Part of a small language model's weights.
Size: 11 layers, width 96, MLP 256 SwiGLU.
Architecture: no biases in attention or MLP, untied embeddings.
Each number is 500 + 40 x the weight over the matrix's rms, rounded and kept within 0 to 999. Layers, rows and columns count from 0. Numbers have three digits each.

# up: layer 7 MLP up, 256x96, rms 0.22, rows 78-133, columns 0-31
# down: layer 7 MLP down (transposed), 256x96, rms 0.212, rows 78-133, columns 0-31
# gate: layer 7 MLP gate, 256x96, rms 0.211, rows 79-134, columns 0-31
up78:486496458521507441487473434476451470443599474485546412486517439470510436492495519461587480452456
down78:512494409469508474446496520466419467466536484549449485572465503537501538449507505552493493561464
gate79:517491517544503403523410538533480586489524495536511522532543557458452475472505494476484475549499
up79:464504480489482473563463505507444442486512484542555504426523522511499517525541451501511475474443
down79:507505526513556480458551556516454511478455526448581489478548467503457548499508527509466482498499
gate80:480452496425464452518503527559442470551489451503480623541497547472461522493601548569520476512560
up80:479484517505481502542411395526518480515481511475466517494486410470450520481529495501513521446536
down80:439493590444477527523511570534499543448520497515538514532503493447551431484497522441538556460467
gate81:505530527533485448473535438507468485478476473634511476494489511518548451481468504493513515488449
up81:468480444495454500488466447456546457582454500445524459483478476568469458471472474523540443472527
down81:553543498524500478510525466508487440421489519506561554519507538540542504410475458487476462541544
gate82:441500471516504509518479506510487512457485564525457533445471500449465458573448501552535389465436
up82:515548481509572529490584534448480592516514549501470455525497499465518496507530551588462530505550
down82:447394506470527441521516499449509507427447501518541560509515454546526524405469536455495476507478
gate83:470494478537544457509470492539542543504533504476478499438545499462523512465605481419501490482474
up83:417558483511474576466570503546518496485467503515436470514512497473486438485447529481479476512516
down83:479589548547520540518500472453524491559644457474409477543492485529495473483528404456435425545531
gate84:556497517436531538547504479574500517484533435458513495492543472589479425471531515539503493504493
up84:439512551451486528501458510508429480459486545561488560551492571489529468577494475534543508510514
down84:471466495541494554466524476525471532470502503516558523554488419513548502466523441512495451474470
gate85:466435533411533475505482442548526498450552503443495476473502514493499520502453425509460462479447
up85:523526487485497473418532536487548500435485574502440493545502491504593498538508586472446497473491
down85:506529484434433586520547454508538489478499548508511501550517473524468527509515456523457443529484
gate86:510496461487468509444510501466442430572456523547589476535445539531559503470464486506556502500487
up86:505465459513471454501462533530531515393493449453531471509507576522457451500542515539526527501426
down86:525467518549540461419538533516511481517454508486522514472489474512473455501485525455622552502495
gate87:564445557491469508522509447446475508521491531428508492462533474488494558495526494559443493492492
up87:440500458551482524452530544466508469569417518443418479470514505537496519522511486507475489527457
down87:502531519525503520502474488514514512512497516491490481427480519459509521487460546518456397473547
gate88:532510443504532566493488450507546488547528529554472535425528519514502465533455500506517505461508
up88:532449494547489507421503540502568473528471453465494531543537597443499455516484517442549578456450
down88:550449440538505493451501517495500565560548500492550495532540465460469539536494492469478518500586
gate89:523500525528506541423503493509557506469431482532498568463544495529517549448453518441491500542555
up89:518468487521500483489520483512440511447485426488440558525484559438495472525508492453479546523488
down89:453490526514479475454572546451478467502483556503564456525503437555468522477517508559508454502445
gate90:531439467504470479550520522487532522448520447488495456547472463544554539481555534496537456532496
up90:467493541529473507478427438468531532446514506488494427508507509608525504512557479580430470483531
down90:511507518454436501479504470570532502546483527493577400455530462502467532526528532536514584503572
gate91:419533490449513542477505509540437429501498540534534531426580527515473558529509586532499459457584
up91:538481524479559552442472528480551467522528539495439492520514530494523546499492430561522499479447
down91:493470468466556409535508490548448499497520492426517496514532480488529438414508517517491539470546
gate92:493515547463489463514440449474503551530527551522426491423471513543515548450521516539459500515542
up92:509532479419547487523457477544467514540542468534587507517530491527522466431506506475440482412536
down92:452454397479532506491454529562414529508474464443528463481512588547488488520493461500504444499471
gate93:446445524540514428534525515521469492410459561470438511499488557478429485410472575471493435511519
up93:469452541476494503512516507494487485560558520518403545456558535493461495525459541469475527583461
down93:481519484544434577518454563443502504483501496497538487546483462445591548516531446549541558516497
gate94:490478554490487512514505467466487472397527451548560569502498494478529523533560456482534423468473
up94:485520481557524462468494569565498514459500493568505557434537510454531509492496571502472466507549
down94:448481553545485523440457536547536468508535529485510493537467564464469422439451378514482480554462
gate95:547465483497505495559440445475485497464544545553524464519499499473538555520506493516473343515480
up95:494579495478556553601486432501443478516483439417501448456452472531489485445549546418478434449472
down95:436456499518452513522486478537525555418465552552478435479451541508473480471489464477518496465538
gate96:495516461555340507558550531417615507486481514442486482487466532514499510539512534502466418518521
up96:568572444513485471480517496543543559532464522446468549530581453442468566445491529426521523621524
down96:553490470579379455451520490454526599491481532540465566538519539448493388548488469483494518446540
gate97:486551517510542464528446554520477559510454492478479524476485489495513498507439488498496420543478
up97:536525428498508520458536513441518545486525457437479466454447525505507480478564511531530450539506
down97:440527505515496537517468500531566482494505558554497518487514490485471446460548519493495470469479
gate98:504512464471609528469494502497559543450576484522500520453477560536541475494474571545551495477531
up98:460511489537581546544521514469515481487507494540497464526480487489545512512486505531461496459471
down98:478479521516455493502510550476525518549490586479449471479454525510464499516470559523529443542447
gate99:407516416554522515508394540489537468496502462439572537487496588454491506484496353531486485441490
up99:475453453434524492503501499463438478522469492505458589488512561486425411469611453502513456505482
down99:481493465535428487485519499522469531476501492536468545460522484494472416531562549517527489501460
gate100:544481512470489528547564552527543481473513472493466534431433458461481528523579478506477524479559
up100:392509583471456502471548497473568513384544497540425462581522461469560455537499459456495466502553
down100:521519518514424481562545443461546468502519522524490434483515529469459536570564481491487531548529
gate101:439523485449470489484439458450563530531512510466478544459541539503465560526583603505503547582493
up101:511454457534517508541517485526504492448483487497484490469517512414498521468501537489456427497474
down101:556532496519495550488494543472444476508492494520473467521536532552480542565500470536454522544410
gate102:461506472546475456443544436450491452516536562571515538576517474494486539510465537463471461399416
up102:531542461456447508542505467457464453485505479502516512508468546452448468546532434532466546470540
down102:450469527504433479536478522519500565407460479485457497468439538526508471512517544485525515577535
gate103:472531510501499468421445571519486508540467564548467564456497512545582498510464512527537552458452
up103:531511519519494543457497500444530532429473436509508592474437484523493526531527532532502517550403
down103:489463604482443563510482515492505454497523454528507480483505534485431456529483538493556509452495
gate104:513417535506485502412524474459531531441565466561488519527508491518468480542496520523518490474591
up104:514540505512452548500505441491433481541400537435565593463525486528456471521484449521457451502475
down104:504485476457504449466493531437518451530518490491520527525463534521524529543424530495559523466459
gate105:499643502445477498555497563515482461453526513528558405510486537500541495469505414482546453574561
up105:492475511468497417485513491512528471488513526495469463471483490498554495518442532490511497490494
down105:491531463493429489489532483509505521535484464429451518507510503526569433594534529529441471461465
gate106:489435494477400520485533505584559506446532482502416517495579486525522529474526487522552426514526
up106:511515504521453476492438456456562505509515479511535523491482492547486521541481506500534494479450
down106:526456527471464472504449415489403512508514452489566548542537494480531506484443555573530520529483
gate107:491469482560495576550579536526494452463530455526516493506494500527536442506453550518542474493454
up107:513462484541505523462571411493524475487480477617492496555469529518467510465490411472467503517479
down107:486518538473561398474421493543479483553444483460513462514581476481461490499443507462467459549538
gate108:495548501457423483471546593529554479499492531538455477451463466481471473429371540522482515482529
up108:482352529493591495486485512432450513463537507537541515566538499486537496496519480470512513558455
down108:497435515503553508500511527418458429432498489489451525404424561515563464631467581499466539483532
gate109:434507536472508557527511570452590472523427483467536479507568464436427495495513417534510535577504
up109:523512500459527528542503523495437443506552521551599507529548513451505524547446473443423485525433
down109:512558464504523520563451485538467520531542528505543500457453449488497495419492512514506549540470
gate110:422471514518491455493545522553436434467435536529368487483525518512529522552515476462608441489429
up110:532429512473477488459462539499450554481480539562518486519483557514473524432524495562550487475488
down110:516472522508528514468554539485450504498545575433538555422470583508511428469459457507469461577515
gate111:566479566486472510539540543512505492449499485470455584517473589478572488449419488416498462517501
up111:600506473502484515598508463464532534495473467517502529471450461526530522470453500527523423440473
down111:508502481500556576444537521506492453429566473480546463548402484558476434468612528524448573514538
gate112:476519604481583478494527553527467464565540420484492458499484501465495427420520544543519506538440
up112:489482559470550480506526465536498481502531481516454513475531532400473464456519482533496466510497
down112:481526424495432485489488503492500441434529536549557505487583436536523474503430543531441554488573
gate113:520502486497401467436509476456534455521490476498525459422600411449641502473519516440485462544444
up113:446487543491517574449475486433526485515526510468478471499548554483530546533507476543513420544538
down113:507463498528400550458525457524461540533520476483533502383544472490476446505501494489472460561459
gate114:484438521581505559472513503421506454427420484450522497482488518537488530480483542564472525421552
up114:443568501544518506484562458558443495435464494460476580506440540527582547564514438489561448440489
down114:512522472555481519465512578505501438506509549530524521550522496516439484528476455443492493551495
gate115:504495568502551523482521500523486475527423505598507488462480505519501456448477466562432490558508
up115:526488462505503491463519509545531488516511531628525463502485500547548523486548493489531570526511
down115:515526511497491452530512486517501483483494515495455553469494488475479456526482503522444507489486
gate116:503479491430511504548542500449587559435547536465564468507437503487500391416497491542424512562525
up116:490561478454508543557452486495485502443453485502480508425452455494516477548518470467504537514595
down116:562470526575476454484548519475477539449501470482541518457431495536447466459494512511472481465483
gate117:547505581534517483482479449523379535519478531505501554468481582521559431426467463571496489560519
up117:476547527500512497567511492528493460467492470474477565565527457456544507491458541490495405523398
down117:504503554569569489428562507475514516519540453450538490474469486504468506567551459451525509452490
gate118:514485511498478497470415499488540461457428476573479523479444574536527525543550568531442520480468
up118:503430560512562455483520525430536490572569509451515485508462567502562496557511454501494532429473
down118:539484376430495491489493470471561506515509534482443526502488478495471515450479517482497466474404
gate119:544466479500568493533545530511449426550520362494539463508461538576482495493483496456568492527534
up119:405538494501490503475455459510557457488598421484496554490470522463486589484473536533526508517489
down119:495503538501439516501535473491486472495555492492474563485445487453451513429433529523470455522508
gate120:473419551480483472510457508469565486418472506455493507480495563504449471536480520493520506537489
up120:496564511482511505521495523499501544515478542513538545431494509472533535482585464455455472466547
down120:521563539415479552486498481501524493496410490554490517546490572495504501569486478452442467502464
gate121:448501478479486473461553538522426495402460500466472543458538502481511520507515507486410366480506
up121:527501437561530465456509533536500521510522495481508515524525573458526491508477456462508480459447
down121:520462518480445508503420395531515543456434503529534468494520561438532498549513517445491535465497
gate122:439489495487506516491512488542482502494467511530548512479474513576462427532476542536511543455502
up122:493409469463534478537505499493516530538552483501501553570541512514520498530504520511405513511471
down122:552594526505550504482502580499491518530482486476517507475462557489442529479489549428468494487482
gate123:488427498497474501482482414495493534509502555527475580534538544493463506493470533537478519535501
up123:486473466454573494423446515611503418491534503487466526487548471505510479517601493565483433464583
down123:414534470466559497527566527549494620504539479540492534503510451536505437534489518518534586512523
gate124:453524511492501489467542547610590478405495445507471534512431524479538477534467441469529461499409
up124:545440538568455503472535428483571558465522550567528470545441545500533491471449481460498531563553
down124:459503539507477490520463573532487494559576542388516478463444506518520467495528571511472508489483
gate125:494489573473485439485448506548474551498475517529518380537557508484464430561477496527546463443511
up125:488450521529492492558436531535513426510537540500478527505475501487446545542593517505527502448484
down125:455433479470441509447412464469483500429473474520528460533518470491467494515458521471422440512557
gate126:583467513551537461517504476418503539538458517542498557465500527478541468399468501475555580498490
up126:439393525427550461556468448471504448460513488522484545526514467516494484501537491560515474503564
down126:490608503589408476486481568488475509456506543532434528465493541486472433502499506455505489439482
gate127:458503480487589452494475513559530467487491473465440469475493466470542471476468526484502507536582
up127:461507394507540487489438511525504535474511585553471534530503484477451410489504461451470549510504
down127:512481514544485515438489472552573543500515499555487430462524544490476549466478570495451495498482
gate128:480539505572475507485561546548503495539495470520526485470510509488409532509487477535556483550570
up128:540499478470436440475555495546466507481474447526444561518582493449489574536492427545466510513528
down128:432603516551526463470498452533431501538578541491471488513521509483460579457538423514452368540530
gate129:545489425511509476497461495562578488472514525508433532588552547465540526461475446531516498464538
up129:518440548509606544453448557555377407472490502447557519556515468497465454492511504519497544488474
down129:477489552569452525456567411496537488468488510495474467513531451527525556473505554512503474508497
gate130:435429553461479542549515479459537458501450548515538542521506479523468535497430473513546439508537
up130:522484468489481444513456531529505468505519476463477459527523510530563532525457520493441543553505
down130:585449495497486528551472579469480429450533504545460450483568558484537494541528484550572558465507
gate131:525509554527523523503530498409490493515562485473505535530451481517504453496477480495497495501504
up131:583500435489465460496484465541479505502486445516506515422527488550496487493455493522452507501539
down131:459502528440498546486494472519507457484476454498497603504533527513485431569517474554419465523457
gate132:522532438449578558499481507488551475507507559486452541451515408459472537525526560510522542526486
up132:514555540582489534568563497446503546481476484516514525492480475512560537465539487525423421529509
down132:495455541444563477522497507500499438526571582527482475499459557527497582491443515498485518464463
gate133:572481510444594506492481524536508444429495534452464431447460441429527514514548492515489503491503
up133:465543583560470506440482470526487412535489517508406471591448513484459461490388494485457545531464
down133:520513568427554534449461451481471553503511569454492438469510471478539568544458466472495534450493
gate134:497451487431511517488538543479514510528456554597403473512583540474531486481458558512527516468545